Each number is 128 + 24 x the weight over its row's rms, rounded and kept within 0 to 255. Layers, rows and columns count from 0. Numbers have three digits each. The size before them is the row's rms in percent of the matrix's.

# layer 4 attention key, 192x96, rms 0.0662, rows 175-191, columns 48-95
117:157133098147153131131175113162152124103117129159120130130115124088115119096192135097191122144115124138173142093132121145123138141098140086139138
110:093154104106134114121120131115155127119157143133164097176147125113135155099154118153120096137071114128132134097148141165132140201126105129136122
126:155159125125142102122130118121125114129125100083156088097159150109096158115112140118174123139109167099119118120080122101141157140160101127130113
098:169105118131185131154150119138121131168142132100158172126149165122138154126128127115120136115120132100112133099149125136160141164124120140130116
124:116114158086145126154163114120128088120112138135105133127149129125100140111101138133198167145105122130126149136120096137112163065101141189134135
108:147110155152119116107100111100123151145114128179145169137140138123156098121124102111131075113133137148157089102116085157103129144139161109171124
104:124121084139120125114166103143127125118147152112137111132149134145147122118138110071118130180078124119181134159120139105176130086150099171177120
111:157135142132150127123079145154086110117124134086123145100132135150138126103123122125119143154122123116135093102118160126151122120162129142110154
109:132122101107166135136153145106110137150112142094144092162175142126122112117141089125136178182121155121118101104119110134117114156135124150087133
115:155139119146124132104201145111119104130137141117146108110152115107133150150134091111162123104113158106093133124165122162110151141082112123134143
102:109166086142124118091145127145131115129113173147071151144144121132132138087130118111190174124140136105130128153105132098121094137128135151168111
121:130182160114116130113151116145106082152120143124165085142132166088087133113147106122096140102176088157162137106149109135153113158106152135131191
114:098118110128149146096129119171114165179118140091159178061130134131093172131139128168119126142157123123142135110115148107053127133119142122148123
105:141158136117147135158117103111134089114094126128118149121142134170135087119171065122167175134108143106126113144128224110110130130109146139096121
113:122132146156135134173031092117145188098134137128109143159168120155132122156111159125148130108071096142064122112147128129122116138108131129114135
100:113142134076121170104120104124143092167086100137145102096122130119111130110170155156104129179121150114150148177138115116107126145110137113115134
107:106128142115201115114146100141079113155138111113127140159109175137081066155156098103142129136127108124133146132114116149146118119108144113143162
# layer 4 attention query, 192x96, rms 0.0663, rows 176-191, columns 48-95
130:127138143132140134122139126096135081126127085119146140175134143121100151136130088101209157151122155115094120127158148090157139149124146160147128
126:148146143097170134114152162120110117144149144114172058148135115151122125104116136134142142143161139119098156148115126141150149090127144165090151
107:122154133103125097135152149106104126144105164109105122131117139113149072128155138113154088132144106115122143126176122164127132099128147148165106
128:141117126110131125123099154119128113105120149137128114137097100173132105135124189124154133093162085123168136119134116133186106075107150131137194
112:108107071133125149117137120108101106096184160122113161141159137127149143108121108069134147095155142126120081127137127119132137128137116167193102
102:130165176087121138108119111152124138144096146151079128108159103149116103110103141113174141150130153096131130124155122101111164097146145134089124
112:144089130132095083123108108098129119120141172129141115114118153117104113151118108164118130170109108105184122159120076155112118120134093127099140
123:121097172085171151121136075155148117124087130063132121152114120120139091120121169141158144128114104109156147156083110140096138088129144121129113
110:177114142131118124173147089130142086152130140145146099128107130088141105109136125087148116110140154090108135144133145128122129106124169172128123
100:155131116124119134158145171105154107149104138081101150131108137129130142135081084117148154142130147126139137133111119104159103115130146117133144
111:128131083121104113158124132106142148129112141134129135106104117134141129169154154127150127098151103125139172143143140097112134099115121087102140
114:152161110156139155090122141148139150081115124141136116148105174130106149106153118106115124121108130098180150097132096131113107143153102154153110
101:115133122072129123108139121087133128163098103124152120112097154089106126156112115113149122103135116137105157120118167128132162136112168139121128
113:089142121162108120107128116132159086123137125137112101145161094120116125133144077146105132144143178122135127117132138154127113172146116110133138
097:112136126113146126098120132117148159143117090147171097183120131146164111151134085138167151114107155110126102136155180118153204122119144144089143
104:124076086115129091150085107140155132121124181149095092156097139108122121130130154144157109144107128108136127170144140175133120150111158091103136
# layer 4 attention value, 192x96, rms 0.0664, rows 160-191, columns 48-95
111:153151141144165110090147131114115156145068161100124159113128133100142173144135129133119129116127112104099128097095090123109086114136169121102105
100:089137191131139116115164143110080130105107083147117122133099118145138105134146127145084159118151119094131105169094121088149165148131147161135105
119:127153153124172081107136128143164125131058151158137174095144165135140105106097083140122119142123131103101137132138132091124151123129158097127140
107:111127192114112111094118133157153143130108122140110140097131138125131177087167072179122140123107133122102165159155129129116125128165132180135090
111:161096103113138084096117094075096136123138149126118131134138136142141142154179121190130131136114156093125112126134102132130083084120082095152149
115:145130138120106170136121124085113089125134079139094118117128204121102098141129133098135163135124128109124089105166151137151163121160133130102144
121:135134120149087120164081082157128159140109111162136105125107083153163107141145153086116149142149145074120116122138093123110144097132117141095125
111:117172134096104141109096122137129132130121101124154119118130176130114110131160127149164122126134137156157116114136133126143124130119155132118171
110:098086122139109112127135168093145106106129109146137148099124134139083114155128128127134135108134090112137121109131148101084177103128111112131112
121:139115148120142152140130139144136095070152114146101150120110111114126161133153129093083107124133157138159142129127112120074158149131205138125125
110:114106119186115170129123106137127091181117148115130132137088178105122117125136128099117102155162147128147153120101161127140058110149135128113110
111:103181111119118153116112144163133122099120141111133157165108125095138120141115102109126088119190156106131139163122148125139131119115133118123093
114:144116124131166102119177152156105147092134091127111111129097095118154137141114146144161113109121131144074114112121152151148108077080120100140133
114:139142157127138103172130134169100140139107139130121121115108132100057077144108117143136134149130133135117134134140088130113102088132089095150132
121:112146122118123095162080107122103144065096165179138118163104144111151118148146142157160132114128125107118099116125153112110087162160097143100135
111:159118122129133168143127109115147122182164135140081124085118106102130151147129143096104132145133128117134162095132086108142117122132087150110164
128:159146135116157114138107115137137122089152158134176166124112137131155134153141122120090174100136142169154108151165113143124130115135109103081107
112:105146080159091132098123165120092098172167136121135117144094117186104142116107146100104148120155138120137160125159087133129086148125171143101140
104:133108155119121085107113129149082121120147102135140111130106162134119146114119178138148096093126130115100169123106162134114129140106125162154105
113:144119134119139155209118167133139099122145118137121101114141101096138122066108119116117132169136136153104120120134098142125122156121154156174176
108:097132149096117109092124113130109117129166120107127120110160190107161092116159138148143129145139069127129156101087127154122155114124143133086130
113:136127125128156131154120141126137145134145100123169129125097137131171156121127140093129139100105149127156201123120171101142107126120104108175079
128:124168124101107112136115141084113124109111154149116140145077121131125109154137120094178129132132139132112122134104138129106126124078137114127095
115:112103149124157167162162084136129174094137136135144129153096108101082095116101136185132131120121154162150119142150126154119152126127124131168143
110:159095170143160133151129123148138120125128153178144139151154142159161102133160114182129085134083157077150116139121089082137108168116139108098132
114:122128150121148124124094146138118089134165124170141144097139170110100107110092109139136181151158161084159132105156127155154132148091133117139087
116:135109097138154124107127118101140172104163132105107109125122132126106124120096117166111164092130113112166082126135156118132144143132088121092072
115:123147134144127108102134116105139102107146126121153085119119142161137115126115148152137106158163137154126085109141134136140134120082129128078123
122:155138148129105100137136144120140119156125115089105119139136159149144141147115119119110151089146163116127085139162109137106181085158151090074121
123:103138162153098117137128149142124152100140106082131136156149098132109094115151130130110173130108134094113188124150107116162103163078077110136139
111:113190157168145134081142126102093108132133146104102154113122105146123112102146139134137140104149131181161139133108092130097156110150120116108134
114:113095132127115125175098084127068138095112137150144105135103108114110164092141100140149125103099141134142145119071084175091174143115174112120147
# layer 4 attention output (transposed), 192x96, rms 0.0823, rows 160-191, columns 48-95
111:140107131102085076101116120125131101109130145169086125187120141127146069103126128113107122132144103127151120135141074129132126110159099129158103
110:089111120124130142090092115127179133155127136111083153093137164133169174125124106128136204131136140137174105119139156140114128118137119094105154
122:144133153142103101193118138133121106163138145124127150122130123097139170145110141143134147114171143123130152131122113166102146129146125115144112
113:159129146092113105144110140134101145125131176102116131157124118093134108087129106096140164131167152117148102115128133122132116116123112113148117
115:124164172161120134106109126134160122123176118166143113170132108138131118094136131099117131099102097151118160136121130107131096140155148170122103
121:120134133099158136139119157125116118095099170109167110111149158139151131161133177160155114130148105185130148131148156103176171125137127119142139
124:135120146132130174117122097135137147150146153092129118149153114084134151140134061142116129101081132115115182123130135145107168157107166140121092
116:131094134114155098146133107066153132116091119132158120125131116114105165157137135177129139111114100122099136131127119150136146155126108134130182
115:118123163107158105167127143119150148106153134123162147147083143113159103166147127126102146155101128152083103129150109149085125093140109122147141
124:108103093156110145157129130116115149115116150100137149091136143185162126124076140123131123125146116133130154118140148139124093123116147063120070
111:153099098128118093113158124110093111134116116132134115149169123184142140124152127138127125143138133145102128142120111176182142112140092101157114
122:129116126123141103125119140146150162103156111098080125182178139140121113114118144177105131173109084128119130101138128158125155145109111128157106
114:133136096165127097120107123088162107126162146148117150144119143084127086144107091103151105130170131117114140091131123154096114111141155135149111
118:135120144136172107137170111130148127139127134134095147100138122101066155088120120125155092121118093061111122119123113099137174115137181088125122
135:130124146148127126098149138132130114151127136110130118088162108135117139113160121154129131083124147138121186089084085154155097122075154101146138
119:123117107134110136102118084099075139152126167150142095130100136110119155152137108154125110115191105093144130144093123122106151145133100072129114
140:139141144118057147109093149145139138139108175092158147122140105113124133108098111116123162140117105146088150134096129095102137128155164128149098
114:159098122113105135128133129131116151136107147118083185080137114093157094159149139131118109084105167159158098149121142103101150155116077146159132
114:102147115134097131107149094130171128115153125142117130141157149128132115162135156130133136149116120141177140151146116139135078106126132109155139
130:170148094101115134109095128102103114112139133120142088101087120133130149131165161140117092105157129107132132092164133090156075106113084114061093
108:132135139106128103176080117137105103110135122141150113161102097145137132115123135124136076121125109167114114087139112132166164135161150093148163
130:097142108136111151153125106173130116118118146120129154165139178104130117094116112087158098154135081139146114130089129086132140138114148123160123
134:098120167135136103115125162150099132098169094136129157163115137166077133105124127148097130126127109156116114141161113168106116123156129121138107
122:164146151134126083134130125120116133144126154096152151147124133146134152144118120114123140138132135125120130114117118154124080140087119109107164
111:152122142104157118088110121158096112137152146157137128102159126129161172113122130086143107107145139076093139148124125137078148091096127166097119
133:125097171120128158173140141163145112129114160110109114145167101110129181149153157136106120112103107184132142163127122081138115142107172115137118
119:106185163132125136146110136127121130101128106130131161140135142115130124157118114124086175114130114094067106144123145123116106049068140150118151
121:148110103102093136103108140130161115162131112147135145093105123108129093163122100127163145163143098101077100128120115136159154179122166144172122
122:088101105127130139166165158091120190100112139142107154082111110122145123153122126123139093114117100147069163142161130133104118127117123131174138
128:172144109162111127111140163119106144138153104135118117124105102111156141146134138065130159096125122110128114171057124107142156110143149122131121
114:112091132116086097164163112163139144129138133132102126129151097118169107135119100115157126121141133189118117084187106088155152126132145137143111
114:132155155119116126100139128132156110084142111165124129096117133119135113117146086091139122136099178152145145125166152155171100103123129102109122
# layer 4 MLP up, 384x96, rms 0.0955, rows 0-92, columns 48-95
111:099119131126142118124147195151074136097086110123165095093110139133126149142137088137099099155114148106121170142140153124132114127074153167152122
094:126101126107140132168125104145124097114165100141131098126139122129128141113112110141114149114158153150138167104164062112166174108105112126099132
086:136092154090069138126128133157153131151117120097140136106142144097064113131118095099174127133127123090151146116109131119145076167112159109105103
103:093117145166174154164138112075118112132136140167118117128131132095107155163136111161070134129102150099115137110112102156102135128138159091115111
100:122126129168131177147138080125156136160164168123140112098129123105134147135147083151123152153144134149160112073113105111145156123127131129170122
097:124126128138157116136118112133108128173144077185119118091133128142136144080102096166169146127100109123109096131148103120111161145118154103139161
089:135149107156101146126141146072131127113134102083176117142103149112117180159137160097140116092146135119103135120138138119109128129097125138114106
111:136120130144116108174136129163134093148158124081141088119093145098141113172122091136118170130161084106132100118139163108163131095128108147108134
106:131149140113127141109160106137104137131123135113158103138121152136083151144116107182085138128117123130193142150114154148135134157105113138092151
100:152155128141095150160129142126114095121099060147099097110175134126112140108140128169125147162160106123127121155133143091161149162114148143164143
104:106185093142068116096114128148138126153144097171130115112138139131106143131118126125143142130126104168146147126143115119137154126116142148164098
093:141142112134198152110110110139149103110109109126098129131101173100103167095123090159118160138133136091124159128202082116115116151142144093131158
104:074140099147126162126123131129118120091132140099096128172106095084107138132150096166141141116142104106119150116126153127129140153100150113111156
092:124159096138119146110143152113124112155113141110119129129120130151110137110104142129109144133157140119088139121113101138144103074170144132171120
103:080167075115135114087156110120098124098119147144161077097106124176137127103122129150134132114170160129145108157122142121153167146137116118140167
102:133121150156136116124179114116146133175128151138087125111142158139073145163141133148114118108120109110121150116134121128100135113066156144137177
112:160164120122104139130130147123066129123144148108159112179152144109081104154139118133088063121114159154128159134125103127131110154092139105118143
099:154114102117137141125146130169135125131143147134089149119145146125133160077144123097119065137124166150178153135159146098134138149117091108153087
068:117152109119120074129170106129140147120144130094137166065132115106131114131130094106111132155143136118097102086099142140140113042121106119135116
107:159116137143140127140119132154133122125146098136082163144137103109133105101106155165113126157104149149133084124139119121125113109162064135145163
097:147143118131123113133126151128134149148116119111143095133118101132086140107114128151122129123104089115181133126124174140142138148136155132111130
101:110143164103114085134162108138135136111122125124125103169107134113111082091136126118090113085128150114126114101131132101163150145149125112138126
100:085138136113110124165186129095133091134128081158125095132119120135128154170118084102137155123141121139115130099147151110173116125132177124112113
111:155123153109126190139127111151109115155100084137140106134145119141090139115114119158123060123146157112129162143096129115134143157145096105151059
127:178121176158158163107133111118124111170139108136131139111129134124098149142148121168127153142091134114128140139123124100149100168141154157098140
098:111144164117112139091143126132074166138141127119128104078129195150127101114131115128111119120123122155115136105116139164107148066126165146146082
091:166154078126141124083107099113147139134134099121182115123083112141155123134131106159112130187192157138136132140087131129151127100146085108153102
125:119109119110134128115140150119116142105104099125123067155105176114114154180139135181131142165127151119089109120140138114117098159109098112128118
094:153159107135150106115129123158138152154116131097134095148111100133098138124101107170136157131134138112125132138072139167143135126134095140137132
111:172168152125086136081100087118143129143118126138104125093112124152153159124094116101091169124151158151171137132165113139180126137132099129132131
100:189178183105117135136127131124101145131104066125108135149129125103100158138104125166087137120134188124100133129146073115083114125159128116130136
089:098106115150138140078100088140078106149118127113134151102118104099102161062128099104107150130148150106123145182092156147133151127104111144120114
103:135149154145167121133123118134130174085104152136104097136128103141123132113125157117105110105123119130139141144117127077113152126117126142169071
089:111134092092115134111111134118119163114119103148141148167107134124106167095096151145117107134175122149121123111136121145120117143117122131124128
093:162116120125145123104097150141130110108126124125121140130178137157150147088086117105152139129116136159122117118111114129123121146156128106092178
095:148130140108152083162193173117117126119110115168104141138109157146114151133154133095116103125102119148114114127148109141112135159158122086118090
084:131104159098124174113146106144158108106128090120115218082161109124105180122118115150133125113143192137076145142117125131150136138138123139117108
095:110168136165147139139134129129142157149133114149116130118131106174114149135135161119116116104104085134099154151129127164094107090125053117126168
121:154131161126123151134140167122130159145157108113115110169147159132124085115150096088090093184120102117132074121122109116156133125109173136122154
101:103130128125124153129127123142131138136123133113116158123147111136106145111104121115097087117108126190097169080151177114164116133141132131124127
104:135133160142124136145114082159094143126091121121122152150107121163133151106103121179102151136148110120165178166123145119126102137138130134141156
096:121130119122123092149121146128152118115129126111103157089129166092132145170142133098141107120118142124102105165159146153132127177182115129105114
101:122099148074109111136108133079167115090092120132162099131105103114138105148165102135091147174129112143098099116122126087125128125095135148129140
107:111103138133103097063120151177123127136118129128132086142130102146110126094111094164116156183115119115147127105088165111111106167145167126117089
105:101144137099148139127098149155149126134101112090136141082134132101157173143174146116127158129084150130122111112151148116118118061098104130137167
106:133124130173143174141102157144137140096093091119163163079096124153154143147156140167118171132148143156125123115170134104152099112113096130117135
100:148156064138154100150140140130113116150077105097135118127101121163089166097169115136158112123150128140164082136133129118127073117106123100094144
104:105108102116143131100131106152069135119149088138102139127134114125128102120116163081121155141114042129145102122127131165120159151143133142120134
093:143125118119119117147151109138052145144149115092122141156110107151094093124170106136109130084098099162104129121110155135147154148103127179171106
095:167115129115170121076136132097107141094113119160072116129115111122120162130118163151105101115114149169106157077119084137139155151149086119115101
085:136173111106120123089104117103079147155081104110116085146130159128130148138153131098121129136121164160151150088175122105109173149161123122135165
112:164143089160097113099095135118145089075123102151094139100185110160095127130119143142137111167128132083138157092133168110127106141125136141115122
100:114144170098128163112113145128134120094122119125131160112126126130138156123136134150104138108143177175129140136107159105086081056100106108148142
090:131078131126139142114126123123175068137093109144109089087093098126090144152163131141113149173130132074109113097152070153135134116144104162131158
096:141108102113151101101150157154095115136149100129127085166101148139108120106107115116111127167144176119137153109137110138157120112105133148155124
108:096122163137124101108114180107112121122127077153139108110101166109098152127089127178137120163136110114112118171149104110149166131114135147100120
125:163122143139149166193125113151142120136111117128111140146171176134115166167185101091095156116129146148155141129083154121118098071118109099115121
090:106177129092136183154099115092113141088130111099162132125095113098107136178104113129142117086137109120129151075140152094114141147128133125088129
116:134142118130124168127141130136146129136094136178138113118099133124137139112167103126145151128167130169125112131069121149124117063142079116109147
095:131158159128147129085142116164125089114171101115103148121149139113116111165159080171143126106144186086147129156136139148176139136140098089142114
098:141151121132107123104155119118164151128128139129115117112142133080137136119117144118122124119166198121136111145149098123123131047128082160133119
111:115131098118110132120160130118085124151068125163143181137118144071105138128156119139128120117145118165128113161103115083080124148104136113175161
097:171111135096102130133157119076110142145136098128102078172141101146090135131159162105143158129179115107147114127145175132161124158147132168119121
087:121096121141078127095135112135076166113127126096082112110110053115159104169116132146135150165109168157129129077151106104122138133134110127132147
096:180104130151127176113119149128135121073103127085119107142110117118134156091175107102093104127119128116170148132125128144144140136121105123137166
106:149127106100143136151143106128102168147117090124101105087125098110142168149182145141146117132133115154150131113091134110117143151111137118169124
092:134124125133131094140114164146095105142122099142093111113170140117112118137135123103178133125100126132127109107146141066157132163162092139121167
099:127127139119148134102131113113085166155109139147133152132152075154106128127112124085126118124078167117139147094155117146114137128139117151136137
096:180131126122112106158130100183130101085115172101112112130136154111132124120109114119127087152147144130184115124133170103155094136129106098149133
104:129104084137145094139132168117089172094121109177101111095157133151121121150090124108129129107110124129142129113144114143175190141118133131150137
106:181125093140152098136122130071115154107158142101122128087131096166129161151135167117129125154153125084113111106124145132158128136104120101118102
097:136104140068158150111121112138107145154091122093141095156106113114121148150098104168134108150132111141131083138120113127180161110152092105162122
091:143113106137179116170140141105101098160098143106113119139136114126132138157113125131137126130139177099141086148125119157152126121118105105136153
109:144151138105097138071125156177138129118136106128158158122142141124114158132109144123094150146104127145133114145116113113165119101128122126130137
108:104113150141145148087115147124121108161153131140132140086127151125119152109170098136141144120116138120139152123150160161137106135131124135116146
101:121118113166116130095114113115106120108122096146135096098128147161098058141104134124119119154154118149103086094102126118154126138144122153112104
098:173126135147126138121128124108132149137127129104114092122094126124112116145153096167119129169140145108127191128071148154131162153139136110127108
089:173127150128171125093164164150148134165114130133135112145149164153119110106150170127089149089100124174179108098123130124102145180096096115119123
105:105127144106105130091117118152096168132146111125152137142130131124140180105131107160112080103162140132105133142139093122163186138146128126072154
093:108150133123142132136124154169126176123120142132131107153158133148123181103156170119140148150077158170101127138119103130132115115128078115129103
078:105155155143082111186118126122133105113095144139116126129118083133118116173104105098093136160144110087096098136090107110121123110131106118197129
108:062150152124132170098120138144151138117135104127178095085108115137114131127140097137169160123104154102163120100144144116153120097162128107131144
095:171115154145113123145137117135119102147193116138107122123129144099112150106135123151115066079174145134128122113091137085138137151180141152106125
095:167153107125120139107126129104110101171118111098132104147104111123112115127129108164114144178137094133152172192182120181118136147138165105153123
096:134108152163149064094088158119165121139101113153107071137103126138121109141110142150120116151125136153150136158110117147144143137150139154140109
109:149159145084139120120140111131155111123101087181097134137151119117143154157093127100121149135138156101143104130109139105125136142104141125121154
107:121153132094091113100123119156088155162117118129107111128095144116125114171126140158137126161130135144093186142106128079101125161126121106129119
102:127139124145135145138157103093153124135133155119116151114140184109119080100149137091080139130140130160149106132143093129155164119165074156124114
104:108159138118125150107146142110160099175160158134103132070153155113105134122138091078129123140140168146127128126152134146128100125096112145149128
092:151123099131150118131103109119101088156117124119127121101176130119115114164132115096182105103178138093164126151139131106093173102146099098122155
110:146178163147134123104130136127150074134148123157132137117150108153143170134131096129108136105168156135121098123116118141154111035091166105130150
111:143136142134141165092086106128123131107129123162144116147109156123101146136122108118085119128119114095143132092133162134121094174091124103163134
106:180140189123108138117146104118133142118099102117116111088139212133114109099087122136102133124188111151158087139082172118130116118104108123111137
# layer 4 MLP down (transposed), 384x96, rms 0.095, rows 0-91, columns 48-95
114:136141108118130086100108047162129080129142147146144152119113123116110128151153171162105152140165160130167132129128111084108117115177121139116113
099:111129098126115107135123124105156068090133128117157109107134103116153109135138153112124094157121154114124089117158079157111134092147121102146137
078:118097184141117120138174096112131145154122129134143123122126117113147117117177125168088140140095128112114104123120193152152179140094107128174144
102:079169101129146158125160093095148121148125117146125142179148146151107141140132101144129118080118159147092130138097146142088110091121133154151152
104:187118118153109088127114130150138150149151197135139108140175151089153161179129117137113102123118156143117124117165096107158138129102135117131137
097:135129143112084121157110146119131123121164162143131122102131121127114132187126100114135101123138123130126168101110120133134152135114138136117138
081:157133132130126133073126149102068128150162133149125120100142113116121136100132104114124119121158112110133113164134113124158113139166135165093125
113:109121165135140120131115104120110168130108106109097135124114100146111102105077151131108116141101135174135143136175146155060161110147104116129091
109:179146128134166109095133125114145130114118117184150125118132141113129116114124140101169110112198139121177138136101106132159133133128104080139136
097:109144081087060162108129120171150099118142156126181134114119140046116126123161157168165098132107131131122094121150143123136133109143102126125157
098:146107131145151130113169113114115142121131123083128093085162139116147136122151142101099111135170104145078067133116115092139097134161098129131118
094:130153093139154124085092078104139127124131137144143085117131159134133109104120101146134149108110119137159092159115098143099154066175140132115102
108:131116111112121104122081167116111146097158122104128095118113143155107135069110148139183107147164083118152119127104145130141137127073127107132175
096:136126105097154111130136146147135143134159109115086178162143105166111086138097136094143137109107135096194121113143178160144166106103161119097105
112:149122177115144136116121157122142133140151134121143172130162129098130137143172130114162127155127140098097174105079103151068129155155142121102126
096:101129102147131137170143172092136138137128118101155139136098118160121109125122104160110189132111134135121148153114118146208109134125114135112179
107:141149141125127168107132112129132143156136156136119149107089142072144130175123136140122108098161133141117126107147132137143166108132126143156137
098:103115159116129183110134080157087153101139106143106125171119134163131109112114095123124092115167128146121148128146102144139127152140118120135135
081:142115108132144137158112098144133159122159113133118132094115096109111158145163151122113105124118093140151102102144132105131065130101134101126140
103:089080148135108152167159118160089116108114128094102130160117144153126102119126139141127108151160166170115102109134124133135138128126096064115116
096:107138145144118116107103148142159111130100133108129145118128097119152097121090137120127122115111089089138111133099156186142085158135113177106135
089:140083117153130107109162177117126123142121143128128117158146111140163104128106117169114137158134092113136099138139158120174113148113147131066118
107:125124121137116133107113129103109114132141166123100141129134138087163113134096099135169151126096164152046171128153142127142153117132160094139127
101:106109101104151143147156110138174081127131105149116175165109155082141113119123095105135120125128153109114104133157141147149121117113114115122127
114:127139083127134118168087116085135136138133121136122126110163069180123103126153127117155168107083101144140127088164145126116146115094125132120161
097:129139086150134095129151150067080157090107140132139142122169173129165109128166123143157142133156086114128124128168122158143119109122145173103145
090:096144093114096149093124093149125151146135096122138139085155143121136133104115102123148101173112132132100139161151118137125138140163123145152165
126:108103141109171141141142104117171126172122123157121138125139097197165122125115084146163180130133112147156121132145115097118120110137136133101155
100:118136117134128107131119103135163138152143167183143149157148127103178166121100116152116079097122126154119126096115130114156095144136129131146131
123:130198169115132081145101089105148086131129090172115157101076125131103109116127128074134122120102126125103127098116133162103166124143126137139093
105:125171141097108112125113149158139123089124172114138119153141123085113187101109154103115090115139126152120146120139104127124161132141143108115128
083:143110158147125119158117155131117143111139166134115108155143099122119102089102103111123128133132160175089166179129158164135128135134142134101149
099:109122132157130149152131119118131127148131103140132103173114117137110093138124120170098177113155198151138097168119150104145138101118067129108139
088:113099125128161160178119133126116099092116120113123106109128109099145124145143126144115105071084153125077131117144162110131128130140154154165118
090:110086109123098099148140110129105155120109113120120102138139158131141106105116162142147101134100113181135185153118118110110103117070110107110146
080:105143126143125167152108140062103163137128076151143117085116135136135107130145121155082122069152166145091162107134126122141120112095139095110139
073:117131147080168083055143137130123094121099164120140129114148147149116112110141073143086147142178119129153143125204103129138105063118149144104109
090:136140112105140133130135182131170153127131115111121125164092150114133088124152197114127130139106125118111088138107151140130136165179136125164144
109:130164114134099134112133134126123146154128135145137150134103147135119116126092090119074112136108102149124163108084114108162120135145191126103086
097:159131138103146077118130138101106137136119110126119071125167126147134169137174169109130104155135122128102125124116158171124143130149107114114109
110:133102105121134139134152155092154104108108118094130150113141127113129097130124141128160096131150139117114097085143101102106161133162140196149134
106:146140095132117131132139087134132155095090113123113116090123182108111125150134146106149147115146105126136101125141085095096111125131152134140139
102:167091135123095113126149130136120142123130134158112124153142103135149117085083101129092139132116136142125148144117093132189138138130155156134114
101:180143100131128141130140131108135091143123138128148114158114106104127136152120129100137125119121122107097129167125110153133136114108123093123110
100:106120142092141152171077146144136108121126115120114126146135134154118164136169137156140189154104154169124178133156128121140184163145094094154125
102:152145114135122138126107087141116106169114124098107156150121162147131142115129087111146074108122120139134157164143120172110079144106099162107165
097:121143132162109103146118135132151104084112158115120138099138149135118123090164140146146108141123149112116133160139138160114162126133105140114107
100:143079097132116151154115114157103066097134135098139137096120081085121137162178161114114100122113141108162172115147114107148119104105121134112141
084:138128098139127147127162146169102116120100133163118097106143121144169109117121126133153049129149126081135122121122139107118133117170136125114118
098:118118159107093091119119099128118098140089176139131103144109177074138113129097124116118102079104075129111147111106150132119129149097120148097065
087:136116119154164139147160092140128155136146097176123125072129120146127135132127113101120108149189117127141140133086131162146126161173092156142097
114:117145178113123138101137151153101123104129131130154157095150084110118114127138090126155119124144173107117143130137149095046156136120152122146118
097:129157109170098090131165123153127113137155118083140108142156167116083110146163120167156139136118113125133158112124128134110144122121103139164112
094:160171144116099107143132137092133184129106116076130130147135156163132113064143129142115143110131091158104130111133143127142101081105112092125092
106:121088091136095171140148117115109141167140159118130140093103154077148118133109091177119091145121130142175142136164153084097089090132095118135157
114:146076134137127135101123171175106141156140142123092105100115137162129143115138116111139118135134133128109080154096122118133120103130167142078109
116:135116126115120095129168128098125118125145159105140124160127152125144123138106138105105179134086168149166137123130118107066157168184125144121146
096:114113136137150123136115094114154139151156167087149158144160133152162096132122159184155133143166152132133116146090115141102105166116167152055110
116:083163122125122164150113101101143113140101146167133089087137087119131121073105154103160114099142133138141067104103104138141136138124114144107156
101:105162152142159128110190131167160130133162108127098113124133142104143109106156149161137170111092123135138124139189126102116115120087133090122149
088:114163123152066119163108137128139098162114121099123155166135163131100081128108149139157128147130118101176140147113139124148136132098124110096148
103:123131097136140101117134172147130152166099150119156176184080121177164138125147109110112141123140095139094148126118124094123140141102140111114126
097:141125119162125100095145088132172128157146098136142175134113149118133085118068136157104151139121119132092144124140119115121121116136155116116097
092:155112139076104151167094104074140108111142094109148115114097123144124118085093139126129117127088156135068112134120127135113105122100142116135141
087:090141126163126122153165163166144146098119087110128159175145157175142110122136096103126156105166109095087084130125131113137159115096142109128145
116:120121135146137107117089092108129096135133148122120167136133126113098130124067090140093125108146149163096131109142129100163156112088127107094131
093:102139119158094111103120149143131140106137119090094157163132128106114088152128170105154121125098134107128118086095109117133104119133084099114111
090:102119111094147133131136099163128130137137113101092126126145126104090094129117127123139109127158082110144106109101139124094118184083158171170142
099:145128145140132116075155171111078144123102080160148100119114152105159133125146112161118136137093123119116141167083148177130130111118111145116158
091:116137159130146120140170122113163080158164103105167141139105125148135156134183151153137154139133110127127134134116153094071119150166149142071137
106:152167128106125100098081134101111148125146144149127097158121160137108155121118131114068115168122129117128130094134129143139146121150093107112099
083:149081121161120154096180131129169121109120143126133146166126142142112131114113105117148130148152155129138121155178149123128119103128104128132118
086:135189122092115142146127165136144126114118114149168136117096105066156136118133124116116116148147116092134173147126153106164109178087165168094127
107:105162126100117110123151082143133094137119162131124091150120146080133115127145109105144146139103136133136164167116084119104084136092129082143123
103:111085074143122102127119153150128137127166126126151109118147149140132127117110148126137093146166126116099095113125173089100155137066179147111083
103:110099113136137120104100137122133119139136082132105130126206163148116122160134161121134167145127110153153055092097142117093121133112092123121130
096:098120121113121101118123131134109127104140122147123150175121203119149137108101124144108157102097080150163145158116118117151141132083154202154182
078:107102134106148128120139127128140152132106096147124116130116146126103137159127134153106121116147107166169154131183155130086147125142107194122113
106:117146112162156141104105123162076133104135136132141081174131102094089153106156130132096103155149123146139110169120140142147108109168126124103141
086:167069124146108125161137108133109159145074074104130182159106150150111096129137098152158149120153120149106114135116144144120075114125135126124163
078:126128154084135127166145147113150109109132129145146148128106102136130144132139140092169091127156127128150102149119146132151119150121142149157128
107:107123117112157149101097174104158152121104150161107106097131095137144142129151085161122158117096110141152105145152094102138139109094127142136093
098:122143151137104103149132126164147078167092143150148120118163079122122143128104147125150140117112093127146166113149155150132127106114099142160134
090:129192111099109137143107159098136144146178106090160120136151108114109114124111116117152110112105152113094078139121138165120147144104143116130160
087:113120148095141104147159170123158127171081121125116140157091162167157087172125105117139094138142134122112108158124151107108178158116096159145155
106:133153090126139148157124133122143149093100115117110134095122139148140157148145076106158145087118071126157119142102112134072123122127114122111132
099:119085128105147129180162131108152146099097159114163156159135147124195152112129130117110148142156190131111116137134126180129148145148084136137115
090:146096147117141135109164081167120089104096169129151079115154120107102124113162135154074114157126117114196126151089077136183109105140093125099142
100:124128140137105137131114180108120093065120130147137148165133159163104129140098109158154128112131122078146092090082134100167114163115152117099132
096:131155153116122130118177138139150160155130097105102170150136146123124096106116138137094149150105132097089118124139128149123136136088146111103106
116:133101124129108122098163123102141108177118120108129096090145096153135130103122052113111119132168102104149106151102139150133129112170125088135154
124:143155073166160167124111141185143127162114133128092119108121134141135115085108098126158150170164106113118122112137142110152145117131188142134076